config = dict(
    norm='rmsnorm',
    norm_place='pre',
    norm_eps=1e-05,
    rope_theta=10000.0,
    attn_scale=0.102,
    parallel_block=False,
    init_std_qkv=0.0161,
    init_std_up=0.0161,
    lr_mult_qkv=0.7,
    beta2=0.95,
    warmup_steps=366,
    schedule='wsd',
    decay_fraction=0.947,
    train_tokens=615600000,
    dataset='wikipedia_en',
)
Each number is 128 + 32 x the weight over its row's rms, rounded and kept within 0 to 255. Layers, rows and columns count from 0. Numbers have three digits each. The size before them is the row's rms in percent of the matrix's.

# layer 2 MLP down (transposed), 1152x576, rms 0.018, rows 1017-1039, columns 96-191
099:187145191181130153101147083119082106171067149086150157093141145109217093149097119122146107127133102215092117146145164147035115126105116061156131177153098131104185112055130152102078160128134136075097176163099128106175131105095141126164090073151145148127167122113094111102211088154128140123
100:125106157138142186173141132168167136127157120101116114103129117134064189127163130065122150078127174069202172184169114050190167091182116119080107140077186155171111156073105108071117113151146172109152080069104125112155147159138173121095106120116140108107084136126170205072125142144169185139
082:169109148110151140117111185123193098138142121139116122129087147179203116119166079146086182129156136109165089112127093102062185130138200189136172116152129100139147092171108128122123124118146160172167091082167161130150125161124186118130098179184141067101155130153139142078180157129123082120
099:169107156133132099121102132125104151165137173118122078106134138057128185087115099141180111102131102126136106105115077175171085139102120147146116106154089142088134093128135152095098136122136119129094128130133154058140124161122122155131117220079112116115119096089145124102101090084105170089
099:050115028141102186133222099162142143186113116107158098145165143118095161114147207115149135166099069157062158154144137139085127173181148132156128122060053146088103115176112121125126193144139114165138169121098125128141136135117140174144104114172117127108145104203115108133083120126126100167
100:128145140120194145171146142123133120125104128087185120107154156143131154115076126130139120090124138131081138170082200173088142104143108132113124140130088160071164137105180170170118115100102079118106137138128066148128142152153162126097178078140133117151161202150132178145144116057168156150
098:124121144067152183075098131162053162098161148074122140081156153101129159204093215087134128079093141149052125138064098118133171129093138116031130146149144107151166085080152098070174092114185090099120115200136102125098113185092164147100085123119145101132141137163139168111118177082130182109
100:143124140139119106221089126226174144129119156102107188113185092168109101141118153107142071129104098154123116143156115100113148083132129184149136138145076086126182135165086154114082120131120129103123143195109084143055145151118123106156144126112114234136132087048129071069094101128148121129
104:147119136147087117072085157075099149125125235074202154113077126085133135135164145095065149125113116160112157130086143128099120063144111084157103170102139116148166114070121092118142118082123120108110148140065086109068182113120207193130184163124142133136121099115179084198074188151198104100
105:192163136122123129122120170134161100123116106138113219150141127162125130137168204160138078065135106087126171085155115126133146120153102119091114160183162107148136111178138121141145138099124135188143150153115137177120067128127124116154091155083178070080133123197201106171153151122178092169
103:067132122127140126122135115072171068152183136124078103147157103169127176126145149167162096143124102146189140153176115114161087042122144135121040130128129156092098142142176104149146157119124134114120102133153102110124169148112087157131123112122153151144136171164092091131151094124066186187
085:136108120108141175109092121062135113096148147148133117105092102155182094186144089158108122121039138172165129136089110142106135088098174115088111134202125108119130081098109166162166094179130208122158122100109153168104119143117098093124150129184153085077157125156143142141148125104180089117
099:131177193059101146139152184123129076172118139155115133177128096139128139150147083081126123136124181095088140138093168120080093124159123112168098103103129175077156156149137117153107111117145088187108094182128088242145171148115214115162145167107100088121149130137110128120155121165171146169
099:099123168155122099150192113147113163084135127136068123139087134147111113154125196177082126128102165063218091095159118141145118095123117139084138105082092086164116122119168135144142101210110148092132158122133115102159107099154078129139117146113124082161150137039162147116147177160138090096
104:116118123161097152131087125110085167150168148122118074113097161122146107148133180114149123143113106148131167095113124150122060154129152118108137064126146084158118121076108122167144129116147111107130076137128103146162160105122145166109134133099146062097162161107159177105090160116116106132
097:140141111082135133149179157180118142121164096099081097080130125154130083115108194130161106124138180110159137135145073165157148077176148101149107081108133070139096091146120152162153111132163149056136189175091130053124067073178115125145205054142108146152127104135118101165105125132200080178
092:151078112119138154092207099121072136143106153170139104136140085183090169165106139109129157126139131114159114134136088104120172116142085172074093200124148126151128070114109138119154108140110119124131155136087135115106123142053109141160144152121091091172134132128204054111089161121130128169
098:110139130169128139170117134166124061051134138148224202108090132176167088163121183144180079111086066160148098117128140139117131129103143092083109093113118093064121132083094075121098116095133149075116143061108139104129141153102160129087113120102111188121166113097164142090099153179149113130
107:089110142147086151154204172138078137137124161164094069119176073133048188075121103100117130118105127135152133124186120152121107152156145165131133146099122117064108132135080141138138123120115114166154134111140108134128102131148083086117138113167111130095147095114145116154038162158107074104
093:155155113113115101145070128142164121099095144150076078072133178171177087192099050149100126068124188055097102089119109108175152169109083075146129115141106122145144137111126179124170133136128088139146134169143087172115093134114146112183138093132123128103118103106131117190125077112183142127
102:125109115117124110117097180125136034092133113158151087156156115124116077155059110114139143105152114119121113120157179124119113133158139147111142092101166131122157157163119110112143190137109068130150101123125181121140171149132097147139184136159116168138127044133095151124072079174118117143
094:144090082104097159121164104094148127154115119158161130176153098148079148052133255106118125149126107102162118115094149103143121120091132152125110152113107108115135154152133106189104157168115137110071154097096129111110099123169092074180140121139127132103150142104091108137107099133141116115
095:160136041104123109112119124115143092185157169156137110150093175158162084161120162138068091110096158125149096139136139126092105146188120124140151138143098144187105128193100164111110100092151118114172137194121056075089089219156105100173162107133171128114104145143146114182153141148084116170
# layer 2 MLP gate, 1152x576, rms 0.0224, rows 1018-1040, columns 96-191
102:101122097155107151134134171099092097110114166096108132128198129104120135148112104152087143138116136122106176172121115204075106152107098153164085112131043144120149116147106118168182179133095137178145100110182109184080088143138151146119149104114179149096169131161142097155161106114124087118
096:102163105137043153168188143199139155115191111161159112202125082076142117148166173106052131142092146126082104121142178155158142075153134131165172148133105142112107114126127105189152162164078115095154153124123159121047130092150133163092129117203149184187170098122148079076183218119121059133
096:108076179163120167130130134117112099132197154138091132127128120138128156122102120115171134075146156158163123120144180162100208143171058133203112122090090095103133133096073161125133139140123108161110143123153141092151127185169146151128108154148113124117097118121091132124151169109096097086
099:105098126131034143146173121172168124106105131103155122151090167126094098139173174140155106184139135110114118100071150072115110101158139065119137128172144054119103146120114076137096094114191155081161094139163087172123139104152148136111151189097122129178144168128186125148125109092166136132
109:183090147175092154129091133087150161071149116139126152168149160113155128154107110073200129177117141108124136093123121217083138164175128089185118120084116057185117172090124161139125128211056128068142197195147053136092152069133096170117169088072151116113128163081175123083143106109170100112
106:133174147056111099116119107111126089134144167159151100121122111138140115116129087134131139098154103125123141135188087120145111154148117144141141114170124132118114125115131173110118144227094122165108130123143111154099164125127083142128164118184122107126105097138128142122132105112099130162
100:132104163087073141192155091092139152120128181145072117115172152149095130081125118118131148131175153144083131112127080078133126096191120118114185128125155107100058052076136159139138166136137126078092137116105152149172095134111148078104077147111173151146173123163148163136150168131116138119
102:126077170084128163126123067110083110148120116150107153115184153178085113174140157196159101136154193160111134097137122101090074125198149132128110174133173139134208103108140095080114135095119166094129159149117165101138122156200128088113140105162148103150187109056152183144153151113130171152
105:128149163167173131155170132159076160181109134155087100156098134138151120124068133133078124107047151093173114145117138161172173147125126177065127092115169118137109123098140123071105137158090096132127160106139107114155089133139107121131147129119062197085159180087099140108110087173132084130
105:162143136150093116082161135103191087159121164107179116143131110132121116111108086118169158175138123118035125085108115139074084091131121091163189125117143154113159137160147107141124129082152100138083075071132152125138144156136193164115148119146181096130095126052122141053119118127128139135
108:149159116136162120179114132154129126108084102185131165142132114113193101118117129114122145193116158125155134115126120191174132066134121119139116125135107100133168125058156129156188111155121075146113081122101105178103149124135088076149126150159151120112095122166142175142136068134193081111
096:126089186044163096066155150121104094153094170107168133101124111096125157114118150123098164124170113146165079155127118093103121173160115109137079130135125154168145180132189113176133150108143158107097102071066132203150106091148136130089142134101100105148112130186071134151146118146116113188
098:139140101057152113072161199097152102100114118132129150098129198115108149133103142150093192102134144095169157105147102114111154116184157109076146165102122127100105118137140150061074148084106124089180122134101122129135118108170110133112114180149135129131088121151134171088129088117111181122
097:135119151096125085158181176094090165069106095156170175144131138095104146184123098153147115110162207078166098108125133135155117103096160166088176119151147215127105051120166153122129120158144101159151140129062098083152098131101164145098137167095120184129109124139186047133162132150175142209
093:173154154124075130056108076140115155130123107129114159115107155127127168148104141161121150107123092179152134143162161126082060087102116138130133103146101125129188132114125138110165165119101096141127133111174113192132156129112149125077080170121151132092127132139113147126117103157152109106
095:121098150126146119146132136122091115126182062105073192094106089076071130092080126126108205181075110153114141145142126161120175170114102168119111098137069166103086115099138115188085147124162124099083085093127177131105124179147152174153097086170109132067121126140146114126200170162146119158
101:099122156130143161081169147064043084187135126204127108087140159084147141100103123118138087111100169145094129133125099141190164129122072165138153097104072181125131117067112110111114083137091093152126115102183155120141145101167109143124111151196143138158096165140174161191158180100124087188
102:157118171138113081034110092084121126106114120159142123094135157102122078115161119138086073106108126126053156079075130138133165122151204114137163149182108135097150082044180166114114188172093105140105115180168120152153116085114123181130137141076182164127174137145102073041157112140105162129
100:081148124154070131132119151152108126162171171129130142182151171126123196102118102115110086174057130167184189129146118123112130088116202167158119044151150162126192149166125095081162149052147158136142086098146153070107124121108126132095110139118099090143113123143132137164135163122121158100
096:072112141134111128123170136124075149101145150117144102127091120127138106121130151087111118110098130143120073179169120162136188153177125158101126115087187145141112147155174096158079133141125112151133145079155195191192125147123204113133127149125120113151179081159175121070141175136082130100
093:101115154130100115115144157122125127138124071111053106162084161110151129181179141122119156164145064139132114134126140123158107134171120121121132126105175159147167132143160121159161174124111158139151118061118153164154149119181176064109136183090143151174068127103122118100144125180103137116
102:142170114138120124146113144121120114151124136153120138133183135231168140183062113086130184121089123141135101097110106069134110142142109122123161087101092126115138027143131163154159167154150118124106142130105138140102088102117075062141169128116121038130096156128099105145098160043098096134
096:168154155066052108119142196078139090107161133146120122079173148146141133100142186092125112114106136071133078096140084051148097113159138114135136134160145132168108119139116161142076119108124129126131033077219129172175187137160126177080104089158157121174129116144121161141112171137088129145
# layer 2 MLP up, 1152x576, rms 0.0214, rows 1018-1039, columns 96-191
101:161147225161101105121176108116099156130174103158131129119092073122060126095146120161136121137175115096140095088099114081156121126159090164139181114139141111197119106112091137116097106192136123101086135173122176156111137078126136078077121132178093190156100106173145178133124117106113113143
094:146137116145165106151115199112168085103135157138036125065112117187196150168145125090126157102137143119128045163130058103085150147145091116075158104147138145137140136128119140132116120106169134119101073121154085141145151167100150133151145162066099088103106118104125156134113075101128183155
098:141158128159115099080107144133143074139111111121097108096123147121144184079145155096112105140133110244110085067112115149090050126138130147123107156124069134072118150112134090112094148087119139138127111106208109117097156128129149140170117138027152086117115154126135169093173089197101087153
099:098088184141080179113136140126204136163053133082090141167039103126091146119134124143166077164107092151135124172124151098128077180150080160134100160128089134090106189159145106069118088160154160075114098108189120138129129101113156131176118086141089145205108184103170126120064081156134117122
101:098098185142129143110098162115078185129048141133089155137097135144117131147123128110128088143142101098195142118174171107092146145122140147120123157139196147099186141215118123096138097102158127099185149096109111186091060118086133105151118139132119104130084119082157068137140133127125142039
100:178166182151073128063182144104120141095076105153117142135102121205122149152131141193118111158165054110177153106194151107118173110148159160159090144122206157135120127129141186103106134153138176143142138145125125116146148129078097141073149115114195085130068106212176111106155131160130199158
100:137109129119113126151115131130123157106135126065193109085144154047065155116099116080074095124078150077107162083116119099140080100137143139064151160153138192165079150159113157111094104148081153058143149113177088170093109113127179140116161132051125193112089091064130119115111123060169126137
103:154200135179104120105143098119141137173147171139114134185098155097153141098094148104110135096079069163122131117123087126110101125149094090119190145149079097127099154137175142174152113076144164141198105148153118102109216153033199087120161125114085093119104159128128095187102108092144090148
103:200108125116115132179120084116131204104156179129136075141121105158169117117151126164112121142125148133127166152115083107099146101163121105104060144151188160126110130098087147113082083133159075082114095128125081202130152095177121155139108174140097121119127124145123091162094114097078220136
102:110142104198112136083179098200084140105146167151140089171107104167138122186122135161120126126121140100127120143104125116085138135109098153073083123112125094128068127119153128173073176178170114110163181150096136107103094097105146127186139172159136154128100119160153100114171133131066148130
105:084194115121104151128208149127132128104134153082111142159169151107092205132150106130165165125129165097121059136123143100180134138146128125186135134093150202128057154175119072080139135105118133073142150078114135140153166107126156180119102143132130141130134132095087085100092159154105164120
095:166117096137116189155151116174127153131146120122130145163169186121105140152121126179104115167050112162092151125146153145109109132104115110117071143142134163176083120158145100114097077120095076123132097096144104149132140154096125098147160121076034126110096111084082064160141099178169124107
098:123095124156115115206135126108148141078137151157122104123131085124153055109063136162074132158093078166120100170080184233147129094118118160091169103102088117174146143158141097172169120155154145100164132083087112137071126144155113050098069195127114111167178150111115123158169117168084120054
103:175185113106131089102128088161123097092130168112179162145115058151140135130182116173103143165192123125150126116193142115124134123147138108166166143200155155175127159099093123091137179097125082120149119177158130128087091107111124141175115089113113088128043111176108134112125152117157217083
095:143188129148135144152038128086114136140113145140095089095091133088166149135117110126078164164092176146126156163095077187093055066160039132167151144070196134120110020065119127111140153154111101059182100136177122157120163128125129174102068116127147108150125092128138082112177079140111097117
096:193139163136118099107156079139155105138133164178143173136157088110116108116115146093051202132120132187102125174145110103168111121124173097150175133144123130104069138106144180179156170143129080120121084066121114126096058162172077129125125086168132111167069191141090094105204163158148121110
100:061099095118107133063116105120111108109138110178125123128135176171147131138093130114131090119102165123141165115102137143101130193145088118162107075077130211164090155101142139115159102135136169125080093133124162175127130042150096166143142154105115156143069104119113118157123183096060126077
103:131109182156134180128087116168116072156101086122102146185105075081128092124111141185119097120131117178116159119161158108209138119132127158117144157113121108133110134061146138093113103066140191122155150136130178120117128140141108095147148124143154071155154143148136188179181097115132122107
101:152076126206188165146115146106159123100059152140136188102121094140101094175167090145107150119164144112176113160121119171071165180158090115096137165115136094108058111096116103191109106149103083115109128158120059189118150151153094153075149132096109135160114060068124110112130075099133170137
100:143146124065041113072100124094131166031124151183116140112213141172190070163165126138063133103087137100127112102105234136107087112141056104127117107123139096128110096178139181119122151117165123162122118126140122126177124099107162084117162111139122168139132100123125203128189158157133180129
093:103159112081127122132156110155088173133091170121123109192151157153104098133189116163199117156117174159111128129139103148143112124148114073152148213071083076109110105171109136173124173171175131122094172095140148117079143118149083184090144148146104138163105162117111167168108117140134113194
097:053086100123127143156130135110210117172147127146091094212153128116113093163157126157090127159159115148105138114160127125172090116119143083104129092140111129135124129126110153176132117158083102101131165084075131144115147026171129064131147095129074164092137131088148123111091143147127108097